Weights of a small transformer language model.
Training: 106M tokens, 6440 steps.
Each number is 200 + 40 x the weight over its row's rms, rounded and kept within 0 to 999. Layers, rows and columns count from 0. The size before them is the row's rms in percent of the matrix's.

# layer 2 attention query, 128x64, rms 0.226, rows 0-31, columns 0-63
116,181,198,225,191,278,156,178,189,202,221,238,146,200,199,234,245,219,209,251,299,188,305,228,181,122,154,232,127,223,226,240,229,146,133,226,161,244,199,183,144,147,210,213,238,203,255,230,116,220,124,213,207,217,169,205,206,193,244,226,186,210,196,183,188
069,282,203,212,145,169,201,141,183,178,134,183,173,220,220,211,202,210,228,241,136,195,211,236,203,214,203,121,271,174,190,154,184,216,213,234,277,205,248,223,205,189,269,243,172,175,194,236,199,178,245,226,202,173,99,147,175,262,94,128,199,187,193,184,220
081,238,235,164,207,174,222,238,188,183,215,232,219,186,208,224,167,254,173,121,227,178,292,211,205,128,66,210,190,233,206,165,216,209,204,202,208,187,263,241,202,177,246,219,220,213,287,151,158,182,142,218,245,225,151,134,217,216,144,264,184,251,224,194,189
135,189,227,210,163,156,124,74,215,223,181,225,232,191,185,210,168,206,234,165,149,245,240,276,194,261,188,141,206,176,219,179,187,184,134,174,235,164,207,217,250,244,287,171,177,188,247,216,203,155,242,218,251,135,160,133,223,236,145,226,224,221,195,225,183
092,160,207,240,157,166,177,141,296,222,262,159,175,192,248,219,182,162,199,203,153,182,153,156,144,231,281,209,298,195,279,204,167,215,244,193,138,194,224,245,209,227,222,209,228,247,195,129,231,248,242,183,202,227,194,159,188,177,168,200,203,240,201,128,255
086,207,109,185,175,213,292,286,237,138,196,233,152,218,220,212,213,209,192,217,243,146,155,187,225,128,243,240,173,183,216,233,214,200,224,241,162,213,136,151,189,87,198,235,244,212,171,155,161,264,157,159,149,194,216,215,144,192,239,218,196,210,188,162,198
087,146,175,171,207,122,218,202,158,171,90,255,250,163,152,227,167,217,213,225,263,250,210,186,282,216,182,174,200,181,220,190,170,237,212,196,267,216,194,228,250,213,231,204,213,146,151,240,162,128,146,129,139,183,208,184,209,205,161,163,271,167,153,200,185
071,160,248,213,205,160,134,123,147,185,140,202,297,149,189,223,133,215,199,149,200,237,272,187,199,204,110,157,215,202,217,201,177,163,215,150,218,173,241,273,239,263,197,211,184,160,191,238,194,208,238,159,245,198,220,140,234,213,136,189,196,137,227,229,173
089,174,239,207,162,228,175,130,104,193,160,175,185,149,205,205,206,231,178,159,218,175,190,264,211,186,272,174,175,133,223,196,201,182,129,250,276,227,220,191,204,156,228,210,261,165,168,229,255,186,174,206,195,163,156,155,202,140,265,117,143,257,234,241,196
119,198,143,184,118,178,234,262,326,221,224,170,131,230,212,184,240,180,176,287,194,241,204,181,197,236,295,261,235,213,222,235,234,222,247,183,171,222,203,241,207,168,200,212,257,250,188,125,219,164,181,154,175,174,181,241,168,196,191,199,228,251,174,175,191
106,124,217,231,165,130,206,194,170,199,257,201,231,206,208,200,143,140,236,179,229,193,182,207,141,222,247,187,167,226,295,273,156,196,230,167,182,172,176,186,212,204,284,190,146,217,168,239,196,230,140,193,147,191,201,259,210,221,116,198,290,162,142,171,219
104,173,226,250,151,170,253,259,175,163,210,229,181,187,170,151,227,207,264,221,80,177,150,157,259,162,240,231,130,184,167,259,256,222,262,206,221,206,175,154,196,165,225,203,194,196,169,243,198,197,173,185,195,163,231,246,172,176,230,255,98,200,203,260,219
100,218,173,156,263,270,211,185,240,151,253,99,202,193,199,205,209,196,166,172,207,153,115,188,186,155,188,284,220,197,184,190,208,236,192,121,184,186,185,215,222,266,275,195,259,271,224,178,142,171,170,286,186,233,198,228,197,155,155,220,238,213,185,226,234
107,143,254,202,202,238,120,173,144,267,153,186,171,126,181,229,182,225,207,134,246,223,161,208,287,234,170,186,196,252,273,216,230,233,201,178,220,182,222,165,222,181,223,294,235,176,196,216,219,148,196,196,182,253,234,215,198,213,190,84,246,182,213,170,214
092,203,206,253,184,230,148,169,238,278,217,159,123,133,238,179,162,213,186,169,197,131,210,241,206,201,231,162,217,157,201,216,229,219,236,244,206,192,237,168,166,273,196,272,200,275,256,242,177,169,249,203,237,153,133,112,149,211,199,219,131,219,218,163,218
100,222,167,172,188,214,158,305,176,213,159,145,179,190,209,188,153,159,149,125,288,163,302,240,210,165,182,193,143,202,165,245,206,220,178,187,240,160,252,147,177,214,251,165,233,236,180,204,214,169,241,224,223,257,197,268,223,189,162,132,159,232,208,223,179
098,226,161,284,163,204,230,151,210,164,186,147,161,211,281,200,278,181,179,156,176,234,229,230,277,202,222,182,143,212,204,239,260,175,234,220,172,237,181,126,153,202,220,233,150,193,183,189,284,189,157,242,165,170,199,137,206,250,231,248,161,148,251,168,173
104,207,252,176,188,195,154,140,267,217,188,221,207,236,223,213,147,174,258,229,151,176,210,264,135,242,191,164,254,260,198,193,229,182,172,181,216,176,163,217,147,230,228,151,206,219,208,219,121,195,284,111,241,210,180,152,170,191,156,163,206,235,96,194,247
110,180,249,224,219,157,146,226,184,290,231,192,241,183,256,211,146,146,147,198,194,176,184,194,192,179,276,218,157,277,202,206,214,135,170,177,141,217,167,152,245,194,161,166,190,244,167,225,120,175,269,179,163,222,242,232,165,152,273,214,217,172,221,264,238
110,176,250,161,277,129,215,243,201,242,258,241,187,206,225,247,151,175,201,216,177,196,231,185,194,174,149,194,256,168,298,150,215,225,235,226,177,266,127,144,167,266,228,178,158,182,227,187,206,267,208,172,233,176,176,173,200,151,213,218,120,176,169,255,249
105,206,213,174,204,235,202,222,183,236,216,172,204,139,186,168,184,238,161,236,129,160,157,247,151,157,203,242,247,197,228,229,129,270,167,197,260,218,187,215,190,220,152,221,147,203,208,229,219,261,166,300,134,184,183,226,220,214,193,74,177,239,226,147,245
092,170,196,146,223,190,237,153,168,206,196,261,198,153,158,210,149,187,215,211,197,276,160,174,236,156,220,199,170,131,154,261,146,202,252,209,208,207,197,229,140,187,279,189,167,95,214,229,312,245,228,107,176,200,196,193,222,219,220,161,199,186,162,214,206
119,238,168,152,239,283,173,159,151,256,227,184,209,196,170,190,183,209,196,193,219,178,211,198,206,192,180,145,277,151,178,140,190,201,222,175,207,261,161,170,245,199,225,236,157,254,160,209,173,194,160,188,110,180,176,192,127,240,184,168,112,251,271,270,261
105,210,240,206,198,223,184,199,146,190,182,159,275,185,149,199,226,247,192,285,217,191,197,142,190,212,232,296,126,243,235,177,146,231,235,242,201,114,228,240,207,211,127,178,203,163,148,201,237,115,209,167,253,209,248,250,204,210,178,224,214,190,182,277,231
099,202,229,117,209,200,204,201,171,179,273,223,183,123,203,148,176,228,141,134,260,199,205,234,213,231,194,139,219,166,226,235,173,242,177,233,158,245,251,177,212,149,290,211,166,153,189,189,146,170,162,219,190,196,176,262,152,233,181,179,277,190,148,286,208
102,198,178,223,199,128,202,263,250,174,185,248,289,212,213,149,181,187,228,263,109,216,136,175,284,215,217,199,180,187,154,202,178,269,226,204,219,150,228,188,197,129,234,220,204,201,228,231,193,234,140,167,252,184,203,96,192,209,175,120,220,208,215,214,171
091,222,211,190,171,205,175,162,240,196,247,139,211,174,149,167,165,203,98,201,107,172,240,171,147,209,214,178,189,175,235,243,249,161,189,287,209,198,237,223,182,233,227,236,180,234,141,196,83,206,205,221,205,272,156,183,253,237,251,205,207,212,166,255,177
121,165,165,162,124,119,187,179,204,163,150,160,208,180,201,263,177,153,158,275,191,169,267,227,195,180,240,206,222,218,203,282,224,229,245,169,181,212,197,254,276,128,246,154,180,158,192,230,214,183,159,237,218,157,140,236,195,202,157,185,270,228,182,219,136
104,234,213,169,206,195,192,152,243,284,230,189,254,168,156,170,270,161,126,212,111,240,205,131,220,236,215,178,247,180,182,236,237,274,194,193,191,142,235,215,214,184,278,171,186,214,127,185,242,182,197,245,233,241,220,236,206,118,205,171,136,224,165,185,224
104,141,166,213,182,233,252,215,230,240,203,253,181,205,152,166,238,141,244,212,179,139,233,140,235,120,225,229,193,250,227,262,220,172,169,196,142,185,198,207,271,176,180,202,97,177,216,216,142,213,191,255,221,179,166,209,287,221,161,178,226,248,256,244,160
105,188,301,180,181,233,160,182,175,207,215,268,185,203,166,269,309,222,123,194,233,217,196,227,282,224,237,165,189,195,182,163,270,150,227,261,192,130,187,207,201,179,191,217,254,162,219,218,205,162,202,206,196,224,217,207,162,200,254,181,194,126,135,241,143
090,187,160,222,237,175,227,139,222,157,231,241,241,186,203,197,222,253,198,168,173,258,167,215,142,156,185,256,191,249,173,221,198,254,155,279,177,198,263,81,244,211,145,193,151,209,228,173,147,177,231,168,143,203,157,283,249,172,148,233,232,197,184,218,209
# layer 2 attention key, 128x64, rms 0.228, rows 0-31, columns 0-63
087,163,68,227,196,148,145,189,208,236,231,173,250,181,197,244,157,196,191,230,231,192,133,153,214,256,197,191,157,180,217,173,197,182,221,159,268,213,158,176,202,226,205,157,309,140,200,200,220,213,172,221,242,244,203,296,233,180,215,182,242,269,180,204,221
106,142,251,152,174,212,270,241,249,180,176,197,104,182,135,159,234,230,152,189,278,207,217,225,216,178,245,186,188,230,170,236,213,191,212,245,225,123,239,246,208,102,270,223,173,210,188,176,153,207,187,182,161,205,187,283,224,192,188,265,260,214,176,195,212
122,191,245,172,154,210,220,260,172,213,216,161,182,264,253,190,194,116,275,240,196,210,212,164,141,216,209,181,222,241,109,238,172,196,278,226,198,142,198,287,176,165,142,214,242,225,186,199,244,184,238,167,155,233,205,109,180,251,197,162,223,145,198,187,182
141,181,236,239,198,131,229,174,201,262,199,219,248,230,118,193,220,214,199,180,186,241,227,214,300,196,78,226,178,179,253,195,209,211,110,193,249,184,161,143,247,233,250,229,182,225,183,270,211,159,233,197,188,148,184,217,148,233,186,186,187,145,209,166,245
108,213,241,231,156,201,112,203,166,156,154,180,179,208,213,146,216,273,170,192,196,205,198,175,137,184,278,227,193,159,158,185,255,231,202,145,169,231,281,237,230,133,212,199,215,188,216,119,256,217,184,193,250,204,238,219,232,200,254,180,135,272,225,206,282
098,225,198,243,185,250,88,144,149,199,187,176,176,183,249,182,223,200,167,114,150,221,113,197,157,248,226,194,221,165,126,166,240,212,230,175,154,238,246,180,285,117,171,203,195,209,226,174,216,207,224,199,212,216,197,173,229,206,272,208,206,233,189,235,273
103,229,205,240,233,229,192,210,206,231,195,151,269,209,182,261,223,167,188,209,203,219,186,145,226,239,135,161,168,271,216,224,204,151,231,289,242,139,171,200,178,250,192,154,187,255,131,285,181,179,192,197,191,207,184,184,132,170,236,220,202,111,181,224,101
088,208,201,193,188,182,178,269,211,146,165,164,198,248,281,210,184,180,253,246,186,196,215,151,192,205,232,149,172,256,156,198,240,118,241,206,215,223,211,202,126,201,90,201,266,210,170,237,170,208,239,150,194,286,246,175,177,231,244,262,172,188,156,161,155
160,227,173,161,159,185,181,221,198,186,222,238,153,238,187,160,201,163,205,167,179,228,193,208,179,195,271,187,254,134,192,179,206,215,203,112,206,223,207,296,230,134,228,152,216,146,193,143,231,157,196,226,227,214,163,219,230,228,276,142,161,291,204,183,309
082,231,225,236,193,197,246,215,255,204,263,253,239,269,149,211,169,211,217,244,219,180,183,197,231,115,153,215,145,239,268,182,217,127,161,152,212,206,169,150,221,231,166,270,194,230,177,207,166,191,271,170,138,180,191,220,167,274,189,167,199,145,273,160,150
100,264,212,251,112,202,172,171,156,234,159,194,320,165,205,212,199,259,167,221,243,251,207,189,191,260,197,220,189,197,225,185,231,184,228,198,188,248,202,192,228,222,168,214,284,241,144,193,246,206,127,234,187,157,190,177,167,212,138,175,232,172,89,226,200
097,202,136,217,185,123,200,175,198,169,212,238,178,197,194,242,203,159,185,233,168,193,246,193,315,196,105,217,193,176,278,236,255,193,191,213,197,199,147,256,188,262,235,132,223,128,224,257,183,179,224,250,212,181,176,168,206,209,153,286,160,187,147,195,173
103,210,126,217,189,180,227,175,184,196,122,108,192,218,237,194,194,200,254,192,195,257,220,116,204,210,268,241,252,190,257,195,138,224,228,239,224,171,200,240,175,223,225,252,208,177,235,208,238,207,134,183,162,136,198,162,246,191,168,204,161,326,236,219,175
098,244,175,196,250,181,194,212,167,213,192,135,266,255,204,122,128,236,258,201,198,201,175,170,181,209,214,188,197,183,172,123,243,172,238,158,126,200,198,223,222,281,179,180,168,264,211,230,186,190,255,158,161,148,203,248,253,253,291,222,208,124,190,231,205
087,188,166,168,220,197,186,182,230,225,180,154,59,239,229,137,156,249,173,244,210,161,230,218,202,187,266,164,183,250,195,188,255,170,242,138,206,137,207,238,160,159,135,238,260,219,206,203,168,182,225,211,283,213,255,245,221,208,216,198,263,208,170,202,153
122,236,224,218,199,152,227,162,183,103,90,183,140,186,272,195,108,322,207,174,191,192,198,255,165,109,205,195,224,176,203,175,208,187,218,188,169,200,192,208,197,196,183,221,216,215,191,134,238,221,220,176,197,235,163,279,217,171,170,212,218,232,255,201,213
094,196,207,237,241,195,186,193,205,262,237,245,80,193,252,187,221,173,177,211,188,204,206,286,223,242,263,153,207,260,203,185,257,120,269,204,142,137,221,125,207,199,160,228,177,192,184,197,128,233,198,216,218,179,211,225,241,192,194,282,224,160,146,203,209
109,215,198,169,196,269,213,194,287,153,257,177,218,254,220,228,223,192,218,182,253,186,225,223,217,144,249,164,241,202,119,155,191,209,173,228,187,259,194,244,139,225,175,203,232,250,193,210,156,242,259,182,149,225,206,143,136,257,118,149,168,193,148,131,194
101,139,191,180,122,142,211,161,228,156,203,156,204,192,253,193,216,200,188,286,180,190,195,157,262,232,256,271,131,242,238,228,163,211,171,153,153,242,202,178,228,215,175,193,172,191,182,138,176,189,251,223,204,186,299,255,224,207,164,229,269,222,260,217,144
113,145,203,221,235,201,232,270,216,204,97,201,200,217,117,188,201,183,215,194,273,223,208,224,237,171,158,178,203,149,149,152,225,232,185,239,196,220,254,244,150,208,159,192,295,158,238,216,248,189,195,228,186,206,242,151,241,221,111,220,192,175,101,189,190
108,176,250,149,235,196,215,200,151,171,195,233,242,169,173,192,127,181,249,198,193,160,296,148,201,223,185,211,241,237,234,186,247,192,157,174,323,201,193,122,206,234,175,216,210,252,201,313,219,161,136,224,199,153,206,249,242,185,179,165,199,178,215,167,200
094,155,242,266,203,136,176,253,203,248,199,207,220,262,174,177,227,123,219,189,196,217,260,173,194,208,151,193,224,92,205,163,243,212,273,254,294,203,150,225,177,228,184,135,218,187,194,272,209,160,221,171,223,174,209,163,147,177,223,187,203,178,230,123,220
116,184,153,181,163,282,211,207,223,257,254,177,135,203,198,178,230,163,237,157,210,282,238,136,239,233,211,203,227,217,170,173,158,193,135,162,291,218,204,197,198,190,207,230,190,225,145,257,189,157,223,269,143,199,134,184,196,192,271,212,201,158,259,259,146
104,220,170,207,164,181,228,179,151,173,252,214,210,232,222,167,182,203,161,199,212,145,192,222,132,241,128,249,99,159,220,209,153,190,214,150,236,256,171,230,221,158,201,201,155,157,175,178,245,246,213,228,162,149,237,242,264,238,233,278,158,200,307,186,227
099,227,181,158,180,250,244,203,199,198,194,209,239,224,179,175,202,315,177,160,246,268,251,221,266,196,182,149,266,148,220,180,187,142,184,225,209,191,241,185,231,170,169,225,201,249,128,190,127,166,180,194,112,139,171,236,157,184,242,193,146,235,153,251,197
106,170,304,170,280,229,195,167,221,208,206,197,160,223,221,217,144,145,172,195,154,146,194,197,231,224,173,230,171,189,210,210,273,121,266,164,184,202,265,164,128,155,203,205,191,222,211,187,243,205,235,121,258,171,254,189,185,184,222,160,180,221,217,302,196
097,223,211,152,184,216,183,213,187,170,185,187,182,169,262,227,184,230,225,157,183,76,187,216,152,229,223,202,221,249,192,205,167,246,164,181,213,184,305,250,157,141,111,274,224,251,163,164,176,154,235,278,180,163,211,200,200,203,197,125,192,247,210,164,191
113,144,209,180,181,190,249,182,238,177,237,217,234,132,237,218,261,207,179,222,173,268,214,182,226,188,231,248,222,186,158,176,203,130,240,279,277,143,196,136,262,148,162,193,227,204,109,193,274,190,183,271,241,181,212,223,132,232,244,221,189,197,201,174,169
096,202,187,155,195,148,150,110,260,219,209,197,193,212,205,76,213,164,193,168,194,210,179,194,254,288,192,230,219,209,242,189,242,203,137,227,264,174,225,203,148,176,255,209,218,236,200,183,277,157,272,208,196,186,199,211,178,209,198,195,172,186,300,134,177
101,105,196,225,227,223,270,212,239,181,202,196,258,81,221,175,200,165,168,129,225,171,213,128,217,174,121,255,243,166,225,212,182,207,160,207,153,153,169,209,248,267,195,168,226,216,219,176,173,190,140,269,231,169,218,191,210,225,178,223,241,226,141,207,237
099,174,143,173,230,261,253,143,228,189,217,235,195,165,128,174,234,208,258,209,195,160,188,269,205,202,199,113,220,148,199,165,191,223,193,205,125,207,251,195,214,185,220,245,207,188,164,127,179,150,284,120,213,129,199,184,212,253,218,267,200,144,242,233,189
095,232,162,266,153,223,202,260,176,168,200,148,157,190,189,187,229,197,124,165,269,147,163,218,143,271,247,276,178,175,151,273,219,229,235,238,202,138,297,161,258,201,242,167,130,227,223,179,220,178,205,226,172,204,213,237,224,185,195,184,233,235,191,205,237
# layer 2 attention value, 128x64, rms 0.177, rows 0-22, columns 0-63
106,182,250,189,157,232,114,193,192,194,164,175,199,216,118,205,188,232,177,206,153,172,230,187,218,245,138,202,227,277,154,201,230,155,233,238,210,169,226,145,199,172,180,281,204,99,141,197,189,202,217,179,164,245,154,227,115,255,221,151,269,232,223,211,229
097,114,224,147,271,168,167,161,157,150,176,251,228,244,196,128,151,273,268,235,207,162,210,263,183,163,209,224,216,237,159,237,202,230,144,182,174,127,249,215,193,216,166,240,225,206,184,186,273,213,150,211,166,242,207,176,175,231,112,186,234,194,166,205,173
097,143,155,243,177,232,236,188,223,183,200,190,228,223,280,182,203,239,244,163,210,217,166,170,170,187,187,238,229,163,211,262,145,157,162,159,265,225,63,265,189,167,216,198,202,146,194,184,223,226,229,167,171,245,199,152,174,180,184,297,182,161,272,185,215
086,274,254,247,164,238,247,157,183,212,251,177,254,212,265,222,213,178,124,219,157,246,216,187,147,185,178,243,168,147,169,204,184,142,97,152,227,227,223,186,262,204,248,181,226,179,286,229,212,213,213,254,177,252,184,201,230,148,248,174,216,253,218,176,196
083,221,180,150,183,183,126,185,241,227,217,236,166,180,178,279,179,188,161,226,188,208,256,135,119,193,203,225,130,89,235,184,203,172,255,199,253,214,204,188,207,205,248,178,256,243,145,190,160,104,197,162,254,207,207,203,200,228,271,203,197,206,251,248,187
120,212,259,111,223,227,161,157,185,175,189,151,200,216,191,225,155,230,209,227,162,219,213,189,245,150,238,210,269,246,208,144,226,193,168,135,221,201,214,188,189,193,199,206,235,266,214,181,201,129,275,259,156,230,222,189,251,207,200,276,145,131,91,181,171
106,194,228,161,148,161,211,180,137,244,200,173,227,234,253,233,188,229,175,237,247,240,228,201,178,215,224,198,178,163,225,128,194,196,205,205,147,146,127,249,261,255,161,208,246,189,198,221,159,145,212,181,154,212,186,112,249,214,259,269,124,183,155,114,191
106,203,197,215,221,190,149,181,173,139,186,223,211,209,169,153,180,255,169,209,153,174,207,146,188,149,229,267,234,244,229,166,270,265,257,229,205,129,211,221,225,156,207,191,227,203,133,251,150,122,137,151,177,311,227,175,208,262,174,238,179,170,215,205,222
107,228,139,168,165,179,194,212,222,157,185,219,166,169,167,184,267,228,153,178,215,231,204,223,223,204,195,182,167,175,155,209,195,188,161,103,206,253,190,251,196,216,263,197,314,236,138,177,176,257,227,258,211,185,212,302,273,180,253,190,231,175,181,187,130
096,153,247,303,238,241,239,182,159,119,163,218,214,263,198,184,235,204,133,200,188,95,175,207,257,162,232,192,188,232,193,181,210,206,244,198,147,234,178,232,176,176,180,229,130,184,198,205,293,197,245,154,250,197,157,189,134,164,218,192,152,187,183,198,244
085,210,246,180,216,185,229,231,233,225,169,230,176,117,208,204,171,225,232,217,123,235,139,299,161,147,199,240,218,183,231,189,156,169,163,272,188,188,168,184,244,121,196,277,168,156,161,194,155,258,282,214,193,194,199,190,208,208,232,190,237,155,287,218,217
096,162,187,190,179,264,192,194,187,168,175,133,156,200,210,201,236,212,222,250,225,239,221,237,214,142,190,307,259,192,227,315,190,224,136,227,102,173,146,245,197,217,174,175,171,226,205,264,261,218,192,174,173,184,195,217,236,259,198,161,155,209,154,225,160
105,175,229,149,144,166,175,203,169,216,195,289,180,108,180,217,284,180,137,255,195,190,161,215,248,196,238,117,159,243,228,296,136,205,184,154,183,259,253,254,214,187,170,158,165,210,213,213,192,143,191,206,211,187,271,198,175,200,210,157,206,202,221,239,206
100,209,182,266,171,274,182,228,193,152,241,204,174,180,199,304,231,303,244,157,209,152,220,182,180,225,182,142,237,239,182,168,224,165,159,206,194,135,182,181,198,205,184,224,286,246,142,189,229,130,235,219,131,202,224,190,219,189,235,164,234,204,152,195,130
091,253,142,190,150,289,245,113,198,152,208,142,208,200,306,211,169,129,237,196,215,241,153,201,224,219,232,150,187,177,234,226,187,121,257,245,194,213,177,215,152,180,168,228,267,180,235,185,194,146,155,196,158,183,195,188,158,156,243,234,222,231,239,184,202
091,148,101,160,136,213,222,206,139,207,235,148,177,210,195,242,155,161,188,123,285,217,205,199,232,253,231,194,229,164,200,200,163,186,225,148,119,178,202,200,186,246,184,229,214,197,214,219,230,156,177,188,291,179,204,290,192,158,213,143,175,179,245,160,146
102,175,295,149,259,193,243,149,262,219,202,241,261,155,147,261,187,183,187,177,127,125,142,249,191,172,147,121,194,201,219,220,222,207,161,214,251,220,156,186,216,207,234,184,180,164,204,140,248,166,246,163,261,224,205,217,257,243,197,230,235,230,205,238,191
098,140,127,164,232,202,234,262,228,192,207,158,240,190,266,299,230,157,178,156,199,272,109,167,240,266,234,211,225,166,182,182,194,179,173,210,180,149,259,194,206,166,218,201,262,199,255,264,222,174,126,160,165,200,232,150,173,214,216,166,232,209,176,187,176
102,152,146,113,165,206,169,189,177,175,105,192,211,246,209,236,163,221,145,266,242,204,190,194,263,235,251,283,246,187,226,232,205,267,235,159,202,172,213,163,160,232,155,189,144,210,220,160,150,215,254,225,217,162,242,203,257,190,174,136,200,221,169,200,132
112,115,212,145,180,195,229,175,179,229,122,210,234,150,238,197,196,344,217,245,208,172,215,188,173,184,183,202,174,189,193,200,250,149,247,242,187,192,162,201,219,170,148,184,152,162,146,255,211,153,203,158,232,249,226,193,230,181,204,208,294,236,166,257,251
100,224,230,183,216,196,198,201,219,191,191,185,170,140,181,179,194,239,137,177,252,184,249,235,121,163,228,197,202,206,214,197,258,86,206,245,240,292,257,205,240,121,242,152,204,202,239,203,198,159,229,216,254,142,137,216,144,216,145,186,168,144,235,215,149
112,167,158,257,192,244,236,240,162,222,241,179,174,229,228,258,248,124,210,286,193,240,191,213,200,229,151,206,185,170,225,240,168,212,221,284,179,237,192,161,197,168,138,106,188,193,146,194,178,224,145,222,244,214,203,229,146,260,189,234,242,213,168,99,204
098,182,205,252,152,234,188,186,166,203,174,193,232,180,296,125,156,166,209,134,207,155,253,240,222,161,239,156,147,184,212,196,199,233,227,149,230,141,152,214,272,183,98,239,149,272,210,210,177,192,213,172,217,127,212,247,201,198,254,263,215,195,166,216,202
# layer 2 attention output (transposed), 128x64, rms 0.299, rows 0-21, columns 0-63
104,201,178,161,267,190,292,236,210,243,268,162,142,176,268,200,208,171,245,147,243,214,172,246,224,248,229,187,171,154,132,124,176,196,152,155,229,231,203,176,172,211,199,183,156,283,236,197,193,175,246,231,214,215,275,149,233,141,169,199,140,210,176,229,201
102,219,250,224,181,172,255,188,182,259,194,169,190,218,170,292,246,216,189,210,257,225,208,232,182,204,122,163,149,222,169,213,157,277,306,265,198,248,211,207,187,156,226,130,196,176,221,198,136,126,204,174,191,107,232,202,160,160,208,221,193,202,217,159,179
091,201,219,175,193,185,144,146,180,261,256,216,199,161,177,184,204,182,173,214,253,242,277,241,236,129,227,116,207,235,276,263,263,184,241,269,233,173,199,151,213,173,257,158,215,187,179,153,170,241,182,205,201,177,151,232,92,189,210,155,161,202,189,198,223
091,201,133,215,179,171,174,235,164,104,186,233,224,152,192,219,145,238,267,216,200,202,152,190,191,218,219,197,224,225,159,234,209,237,292,244,121,203,161,205,184,248,163,224,183,209,160,223,221,237,129,185,158,235,164,208,194,220,193,258,209,137,160,314,246
076,194,166,183,218,236,223,194,169,141,167,174,214,183,230,152,154,155,229,226,156,173,209,221,189,246,162,211,268,289,180,233,230,174,117,143,135,257,224,206,192,232,139,275,212,277,159,196,220,293,233,245,197,221,177,198,208,114,189,160,238,204,180,195,204
119,262,171,236,225,139,181,226,152,235,229,227,216,224,209,206,224,242,168,128,177,308,165,226,200,181,188,225,220,212,143,233,165,137,246,193,153,171,208,267,202,223,194,169,166,158,199,145,159,168,93,212,274,167,168,191,183,240,165,208,225,208,277,242,223
099,201,171,167,255,185,139,238,199,231,226,202,214,194,188,176,170,180,199,204,200,197,52,173,183,182,202,181,221,214,201,248,222,168,147,170,218,188,196,211,197,155,192,136,211,239,211,205,131,250,201,222,152,196,177,293,167,218,227,184,304,247,307,232,228
104,229,196,159,196,152,252,163,202,162,209,220,193,210,232,246,175,183,203,182,209,306,219,223,267,169,146,172,177,166,193,189,169,167,147,221,247,223,245,261,143,209,213,182,173,209,202,207,170,118,213,265,205,176,164,167,223,130,283,118,264,267,223,236,170
102,219,231,257,276,206,160,131,187,155,153,264,227,253,209,181,148,194,258,254,137,167,199,168,197,187,172,221,218,144,248,222,227,228,260,199,137,232,233,177,275,190,117,203,155,209,223,178,241,204,150,197,237,191,213,204,168,237,152,196,129,154,265,168,212
099,237,172,172,169,216,223,231,227,273,192,211,206,172,178,211,200,163,226,217,207,316,213,275,239,236,178,193,162,126,198,207,228,128,90,247,219,228,230,161,164,193,245,210,218,122,189,209,180,179,193,144,149,189,214,246,281,220,179,164,232,203,162,198,141
078,172,250,217,191,248,175,171,156,207,258,149,198,215,182,195,267,175,176,164,170,160,171,235,149,223,184,128,206,259,138,198,260,200,256,149,233,186,270,203,204,203,216,106,191,250,279,155,270,165,192,203,225,269,168,253,181,192,185,245,178,189,162,250,173
105,255,207,155,155,134,239,208,161,288,238,267,213,197,154,203,218,227,170,246,215,198,227,167,211,201,137,150,193,185,184,231,105,212,284,205,235,196,221,279,181,240,201,158,239,158,236,151,200,160,122,253,169,180,241,239,123,190,229,212,179,199,190,200,186
108,218,168,172,255,236,225,168,278,227,192,128,239,297,166,165,157,204,219,142,186,199,235,159,195,190,187,215,244,167,134,129,236,187,262,174,173,164,190,192,220,198,198,258,228,201,219,136,221,232,289,220,185,160,173,247,210,210,199,267,189,173,204,115,146
112,177,239,175,249,195,154,195,152,245,227,186,211,239,235,124,122,126,202,238,209,255,230,189,239,221,256,221,231,172,235,217,143,195,188,169,186,236,197,196,203,182,137,162,165,139,225,200,161,265,157,160,282,206,200,185,207,197,167,172,174,273,267,167,290
090,106,203,176,190,203,168,249,214,251,204,278,149,217,124,202,221,171,227,183,191,224,232,201,268,160,224,248,209,262,205,144,227,172,132,141,188,287,155,147,161,185,261,207,170,206,116,160,204,240,191,204,218,221,195,233,232,233,213,158,186,263,156,210,197
079,259,225,228,239,212,191,281,221,184,132,259,185,152,184,212,239,227,189,256,181,169,201,208,237,223,195,190,250,204,208,203,136,173,135,142,244,211,148,137,159,142,116,264,178,203,234,232,191,245,239,208,154,173,224,226,175,248,174,214,245,211,109,135,193
098,154,178,267,136,220,203,255,196,177,224,140,175,151,227,163,232,98,183,247,188,250,191,213,147,163,307,210,192,207,178,250,185,211,222,201,157,217,244,162,243,198,214,176,112,206,211,239,221,261,232,152,167,179,170,203,184,262,140,253,244,180,214,230,196
097,207,226,239,181,271,177,171,222,232,193,244,109,203,155,146,268,236,223,197,228,145,235,220,227,177,254,214,200,173,203,192,158,217,167,203,191,241,98,164,138,205,165,222,136,161,173,190,176,229,269,182,197,193,185,277,179,161,197,218,168,317,206,212,232
098,244,208,197,206,157,214,230,180,248,179,200,171,224,254,200,276,185,184,132,161,192,237,211,244,178,107,118,241,191,161,238,124,195,200,231,230,200,210,299,179,171,231,247,236,147,209,253,212,219,135,262,227,175,159,191,180,247,222,226,187,150,193,120,186
102,187,189,162,268,238,233,208,211,163,272,156,166,258,208,204,154,67,158,187,222,215,231,234,160,268,200,125,213,220,184,239,133,250,172,224,236,215,242,260,154,163,251,187,199,217,198,160,125,224,204,201,177,216,171,187,190,227,184,167,185,260,260,183,191
094,236,201,244,255,163,220,190,240,227,191,194,227,253,182,210,192,189,226,169,126,182,212,189,222,274,200,190,159,253,179,122,226,238,179,194,190,153,243,184,171,290,67,225,153,219,203,210,154,208,209,175,188,282,262,159,194,207,190,192,245,195,131,250,163
106,168,214,168,201,206,196,201,277,257,84,240,226,179,215,167,196,255,196,150,212,166,175,156,250,259,224,140,211,183,214,230,196,225,200,112,192,201,197,189,213,189,288,283,191,196,258,215,188,215,229,153,153,107,238,191,192,161,215,169,134,233,196,224,219